config.toml
n_layer = 20
d_model = 256
n_head = 8
n_kv_head = 8
head_dim = 64
d_mlp = 704
vocab_size = 5461
activation = "geglu"
norm = "layernorm"
norm_place = "pre"
norm_eps = 1e-05
positions = "rope"
rope_base = 57500.0
rope_fraction = 0.5
qk_norm = true
attn_scale = 0.155
bias = "none"
tie_embeddings = "early"
parallel_block = false
extras = ["some layers without attention", "local attention windows", "shifted keys", "gated attention", "exclusive self-attention", "capped logits"]
init = "trunc"
init_std_qkv = 0.0305
init_std_o = 0.00341
init_std_up = 0.0305
init_std_down = 0.00291
optimizer = "muon_variant"
lr = 0.0205
lr_mult_o = 4.0
lr_mult_down = 0.7
beta1 = 0.9
lr_head = 0.0103
warmup_steps = 0
schedule = "wsd"
decay_fraction = 0.876
decay_shape = "linear"
final_lr_fraction = 0.0
batch_tokens = 65536
seq_len = 512
doc_mask = true
train_tokens = 386000000
steps = 5890
dataset = "wikipedia_en"
Each number is 128 + 32 x the weight over its row's rms, rounded and kept within 0 to 255. Layers, rows and columns count from 0. Numbers have three digits each. The size before them is the row's rms in percent of the matrix's.

# layer 2 MLP up, 704x256, rms 0.243, rows 55-105, columns 0-127
101:160153073126125138161174151111149083111138094107140128094155125158078124162093114094099138115138135094130088096144183094115167180097164134117109168136125142129122119180139133090172124157163090182166154066114122180143122134145076144103080140124123155179106152109127094115123138249110092089149125126140095151120139140097081131079085170111118129165109144081163099115089115142059087106130
102:149107067178144080139187178121159097081115069156163137173147126113108048099113108145120178126127187106155149128146145083133139127123105130137080149134199084154117067123130160116093126168166123092049125158107088210145120119143117150119137158123139125150149122126108145141069112128110114173183155174150107183102130162094177122147195201133074130096138148116156064093141121130095093130157
111:212084112119097135123125140078125086189142154184111141101080123102136140149145166134154126095144134138098097116088088115098136160135158145077128146108154114145081151109152128114210116145127116153127136164124107111122139162097074147167094097090186163143119046104147112135078195101069150122074124116143132145101078153104138131130100158130106145092112182125108130108067060080061146084121
102:138088105150156080113155126127116095060085088117082124150147174095126076133150123110195107122131164171158130125140165030162098075144087148115133107160186174099080112097130126146185194091121152141153137074147126123142119084119181082057160168141178151116120102128139142134124122149143160156123099156129154094171168143134129089135134123064146123141165154085113175128110125146119168141128
096:137129127102127156141120068113133096115112164075128123153105115174076138152119127196145100118109142132123128120102161140157094110093143184184100158078099170104138097099140134080144156132144132106160078148147111171104085145130077120092098054065149127101112075124144072107129113069131150102133070115110106156156170043059145125101116133171129125095138129144111109116131103180115146158107
106:153125138164125148102170202107129144053092105117136194101097123150139133109118127158110059099127106142132086138103138118074160133122141112142157159124155118155123157117157137101179174093124163166191137125085238123162124102137119117109144100130193105095134157137100174130081145136158063152137123151100142138171042135165089076165147178084135077191135147141141056099124143078148063142108
111:140127118090144145123187082121133138071165135133149119110142156134118102139153092092113070164110118121082171183173169077150128127157076158111071139167110094209112160125166119133167125160093141173147088154132105139111153193091136064164064110124090103139155113113116209160149206152100144128131137133125152084151113161109118175135142134102095107122176148129121116099136129132156075185102
089:145146148110193135114127114137112128152093126105143134150041119199098169120155090091129122165177157127088120126168115109114179130117134130088075070096110135108115097121115188122185115060183128174135163090138125095122110132148110128181152077120135114147111126166137176159086118148151097079136127109096170055132121212163122102099110100062115108167087108159095118125093146102122073122113
095:117112092164099129137095068115109120133111124173131128103223169083153101162104084109133146193133111125084026112138108113117102115090164115135069131159125119115129142151147193126135128122126067122199113137166096118153106156110057186100198044152157132116149053101108122132114143161117189123120173130197128133195106098134144108078180110081120124099111146164121145067116144184105111114127
111:169134133151145118141043146110122191120111142124143181106138192096162125140089079080164171183076131137183127101146121102196143079118149153149117065140203076105192115166130126073136079129137140153137175155120141099125175125111129081100116103153062082172115118148100151106135124102216129149175059143145078076152138132134091166143126126088130080118093122124159147117137128062117120100153
109:087133120144148120103122090102165133117105146159075131084115109147169044137119096116118088157153079126126104165115098109151063107141062146097138137120147103118156129157180127166131134129128137072077163126052181157140120134182124083107163119133122170151140163104184107182156119104155148156099134127164170116144067104107161074119085123129163160111079117157180095136114106155170134083166
105:146161166088170140090071148151121116173111127164129125194123122091167108143125073193106109127078158113223168126079099133133107161153155111143108080139158103089179117103173164103143040107146130133062141120068137140184120100080143097089146120093113163148170073078110112161171049116194168114088152164130117093193112143123109098146164080127210151097109108094095188105141096098082171137066
110:133093132112140120125141075103107115113086141129143112137129083147139165202109146104138120074118128184097156180040145105117154122144157125115158073101117116119087181183069128090110123123091103121156103193142121117132120090162127107120159143086134130151074103168092116109195113097069162079069100150147129160133143089189121128111129158136151100134109186154127213158096129125106163100161
108:135128097067093152160060116153148153121123118198116092165100112149100130147082103133094142117073108148143123130079149075187120133103164142164121106156158138169137108091114090136172136171138126121114086111093143088134139114162113117125109144176164159100161161152111133153114153155065106111133075148102153095133149095146135083140112132137151120137096146172095090074075103087087170092100
112:177104181147143160155102084114159104118116148151146123098113110110152104091127113116140134088088135135103163060100085094125150157175075157111136100177092122125111199102128157116119144099171134057143114125143125113098144148079053173099152139158104109134098150082133113141172130182124164175122151061120160118136126157109084083135121156129164154099127170097145153106128118047113105157111
077:085121149071115167114144161169141119124118144139116115121147134113173123164100118141167073108113141152066149156163133086121194191137133110151087091141144122159155155113152153108093084139159183042086135133123101186136114120095172084081112062087143126154174171088119121190104126128134127123139140129127134101128131153144159169152122142182146168084071148144147093112121143100116133158099
087:128152125163079100185130183170161145153162049083164065153121172126130144121176124172151139095156119097132133123118126082157124172080145179176101124166131129150117119146068156169178127216130078117129130174106134140136151180114150119176163099130153102169122161102116079121100122143148160083143115082173135114195110121171166151109105132144193110142085097089133075165156119090096118138107
106:183115161143153151095076136135142135138145177118084129137177121158168131124176161120143104170076076158120159100111151230120193174130124100148073083114136194078101192132089152104127132137162135146073150130139142122116119108171146172196091140157087133144092142173132140096101144177109081138102143182181084153170126180135144213090113163113114130103117161129167116166105117100107095127142
087:129147146045116120153128172019140100110119137154067183141119118105120131127116148138172153149142124142149130150116123107031154090197112126084119141156114126120176127124136122058116106084100182113128109164131157080098137101127094126062178128125099090122073152080176129207138097113124114153137137135179157148148157107115127086100138093158119085098132144148108116125211129149138155164143
107:130208127062122138159099144152180185167085121049105179178099123101137156101134100174123102148195126153180136165119105130057130121116164059121146104132166127082101121158106116137162119075072097095062142175119089107109193123121136132148064096150118143136186089180110101141113179164123126165130131083123094130150130146164204177071136064123091149141107072113151134171150113131162160129109
104:125073096140162089132128075158116190083101130150144149147125078102166147130141155147118140137104154111095119095146184134107053141143049153112129175111092111100163139098185130102082159119151134118124065100083168176121088139153127112131187096109056105099160107136110147088137114130087216112140105122116175187049121092130122122119180104114126198143124073112197090125175100148102145146131
078:109158108134104111070137087199141144123097155145173136089170107134168097112150122170123089154192139095136173173108124175136137077120192142111098166098129202111148076117075111117084137097175177144110159167069164147099071119110098194130094104141101099101115120089148096175130114154159116085150170102105140111161119109153088116161171104151125154100127089164053161182098123135108117142134
086:130147129138096072092103158096073116127117069138074123152171073084127040151223145143167109127129084133098108145085105126124152195117121133172132112169095087115124096094135090099135163175143119161150097131052177199116118112085182157125087100114103159125150149133207109098124178127161117120141120110129151122092147179105113086117106123131094111098169128135171107090107126126160117197180
112:139128192120046105129080101110126130178175102122186103103117084119126096091106091190147145136116074123089108137251131152122125148147153182139194116151127081135165144144144139118085128095099069178124127173088128102086085131117127104105122126155082135176080132085158059112107159087178108171118137132144122127155083116100136034171150061144155163069110153191134128111082138153154150098154
101:165176142199173084141186096137068100108170112057110127134138148184188124148128189170175119105106190130041126130156116135119097149101181111132145104128113102106082094136068121091108115144078155124136100115089129170161129132099146120110138112168120112125138117189139106141162067135133089159137037151103113125130090101115076068146103168162128137098096138069117149100103099116178127151083
094:121092061134163099142052111112104148098161117134105139113136159151121153093122117147113111107187121195141135140150138135200146093132192111155133095164139143160124093121141113156125135137147076112129062151156161150129173114177082165071147194109141137111116117158085101174182182144077131115129151112128146096151097162126113184148115142146186128185122100100064091140068077140146124132116
106:103113092059105139074176149172147123109180115126101142110164089076138072134114102108173104100119159165161085079131160114115128148154127113134103089179114114104151135137148172127123152138185135122115156075076102163130122133097097116169166152147074166146052160161090162133118093115138142110131149086123146122160070159173179084155122168135105092094109079080181132100069116124120149159233
104:144121207126129176143132130117147156131123179119117072129177132126127101084132072162135116088177105072164126151167167079155130123148058092080077155147124122140147124073171092120108083061152115089097143184126123098095122121144167131118083149092121150157112106119137128097089109109124097119102117153172082192105145114113083152128150185184141179094101148105090114074155077082132131119065
100:144120098155170162105103134092161042161134114158189120107166190129045120108144154170156137129109148105109068097088109129120070167153159147149147143126201178151080116121114108147142135159181140141146107079179145140103104081122121200165119131149131108095082127130126136113141170138096133119171141152139135159100148111071141143124185091140121134183078177120135146180170130184083102124100
113:154086074118111124078165075121141188112164115121111125186154134172096098160105127089116110108161115067112134136132135130117153143166085142121082144180095066091168179083149080179144139054101117133136152124133121111125118081099154139149150108137097173140103112176116107118170105086093218084098145155090147217149134108100128084116123140088138120192121111140091156104098115124115164197072
089:114160071162161119144106123131133117207093156111113135135166116156101071121121106101161127105120125122141114093128102104199159091160151111144175133140083155116114086128135037145103159113110101106180129152145121178069101083165179153148108172143155119139117085108057119097148157102187186121101118141133138149083077127117177128084113147108157151118202098112120142093161113130157129036095
039:130120102153128122104148114139179136161159147121147101088081067149099070099136159093149157152090130099117088118137055127150199193138065147105118149095151111148129127199118206162145094176062161175180103119135144070116148142104051156110156160128128071145131201122187098130170088120150138127083124110103162146151139061088117180195160112157136138139132197104106151130074131094107132079135
098:156167130154122080134107122106103095136138107181115123045132102110183138118108101131121085104146095054154131143123127078094134174115068119116175181174138083107186161113116159099117144145116094144137147119120070165068122102134123112116144145121121101185147170191072117081116167067168114143069138163115122136140165212071140098158109109109112131107178073181131149093085059072149113144142
091:086199086183135116159189162144195118125156137132168080083210097069138143091120104109154085084189090088130073163160144110142084140154128103104112116097151139210124157093099103126135094129144105145044093113141152143104101112162087101158142153155186120122155157146174119110138079074038176113152148136116097112118134117113150119126107126138157114220092156120076154181119130174170139164178
097:149178124109167124141108150091069148153172101153144103109088183122119105138123104072083130123124141117155157102081126165189170122139152161127121066085164096143143152091147150117169080142086120146116088131177112052152102131127165163108141113131084186151170102157040153109145147023140169173110118123115167133156129138118114157129131121142083136134161139161158053157111112176120131143102
105:158135105118155126138088106140101151085092108118111142105099146165142152109108131111171154151052105131117136073133092142141143138154098155188058111128094119113147156174150111138134119086098136144121113093157072160117155078182176106091153072086154144099127147066172111164132137084123109115086167100151060172147063142114163111123166148169198095140161074154125161090160078196110153151149
110:106111197098112137108130106138128119094091117125117117151063163167113133081116152122185134076178126150118119136142107173113155115084175090098144171136100143089128137134127129151138170042142116105188201065122123116158132135176132121135080089142177138124149109148090173135077153183124096111098073158171139176139115132121132188111165088129101125179131151088075161147062145108171074161102
046:112119161176136089080096175140150141168142109087142078187147141156121171063075136168125146108141175061192122156104101145138109173128173115108157142121130130104154152110133109081093148148091091170122100127140136113072120117120066137155146122108098124093124194110103095088115151089120159124162093160141101116105104119119103127122193109111098080127130174191091146134062129095097067153116
106:151114041128115137106181124152103137182121151105142100131145199140160114086124120200072100082084153175147128170122168138135139076093121153150163126144096109078136093112143127159124180106104108115069080140134133143084099152134075146083117052143154130182131135134141114136165149129112136125147165129141086120141142143118148091091149084220150144127126078108158158081155126119162194118136
103:114129121141129164131169100121184101101151089153113141088170157139207155129088153110084083154071188180112128141082108128121118124126190167125132077165118050129134184136138160113093136152124112127125125124082126142153155164115101118038183144124157100160166222118142150146169154090175147102083088107107107158114100094146123140116175187110137131174167164114149189115064121143124088110144
102:143152160095150118156121148174124054119158098158196108122098128145108119191172111151068185108113095167176126188119172113083176070099126141102101128160117152137132145135155107076084125117109159152121160137073151084105118082128099150108076083158170125168097145126184133164151140178113122122072135098125131132148107166050155131111131105119147121140070098099095125158169115071114153121118
095:122139182088124132093209169154133142149175092124177089105085154088062127113134149121120089120083135123123164123182130143097188099178149119139147130136140153078152133140167117094116170148134137166159121134140136180092091143089171125141106174103076102164176126175144138164133078062120088112150115087108139137151163141152134141070125144150125150075137077180085136145168169100122155133170
111:150117109104123121101164152088119098149122179154180129094222162084089104135168111125108154081129135153141125152129111148122162160124139107099099132136105086145131158096142092095031152147022104138122121127101106116121125119095166143186129112158114070065176120129073102116166102185146115112137107203131159127133152105117165088133083115114094126134103129148128118100149125076099171150078
105:095173131191096138112105096128076105171134156118164141128136120151100125108100133139121079152126110090114117147145122128098080114143148123152110160112145125106103080153089082134124089142144131148144078110127128081108150108151136140188135094171104077123108092103092088155129138144124185214115138092104165116115137137176115165165148167161118097160123139131097101067148119171128134196110
092:111150142155133109138097106129116104125123106153123116129092141077067065120051144123095171095080174177189113186102169126162154188133081143131157159106155159116119164091076038213133078136166132150156105125093129121143117162082082130112093078146162139086135113184140088130151063158096092142143129118153124122078170098090132064127126122153135107156143169160102168106118118106144154125078
101:122204131122132137129160117101153132123157144101097098042114157051138125207131137093071126133148143145098124126131139184133061119153160106116130138122115088163122144147027195135163110133143112088068159099089121103198057123127140143127120104085144140092148073059161060075140151152105207125178154130160115201178066161172094081159137153167168095105116089138123213123098125155143113140136
100:126105091165121042147133084089149163104197104144062109154097120063102157188121174142122125101120084171077193166127113090099044104193118136216119134118132144160064090139100169165138108105205154089063150083124125089170139146136125146094211145135131114155138122161141115142124143115136152145048129096132131109153110101122108084105063148116085164111129117167111174099169079110189172223147
121:109136109104145063143081137165166148137150134160089150131095165172140136081135139066133150111141130172128133156161157141137132139151139069115095118085146149038143041159099102186147101166107078107099110142066101132138119073134117105198099115129136115087139118149104173141124148126078157118107081147117126136135124149110227135127154161076132149114079141140087135154139103141146098152126
098:084052125180139078091093086137071129112135123117128137157155115155174171192143153119109145157148130154122102112164133098102154150130146112127116112169180158111119075095142140074109116140092066145174136154122147171213083134183122127081108125160150147135129155105133112118124074130167132165116111078108089123144090109174151164163121147161109126143077174094097159125137136065100148141124
106:108172153151176074113138191117086155133095152147087169119145194133129081175057171147170123157126112075097098202181152137110103142170106148070176126103109118137090113120101141144071070171117145148148116142134185112099092125126170115133104112088116088173119106108098145078154102155141128172114162211111126140114108093096156095099128163131106115134154113175135097150127169151138155078141
114:171152132119106105047125118135098160138069140140154103133132093131116136106132145129197166101123143206122172111103146146096121144177150175140141105163153131060130072096137125148111076119115129196173085183182148114116131138121165176220127155150141135121086115113113122095104111184118044122133110117161133076103190142089119135140113137162141181136181155173121180095166133171127099140143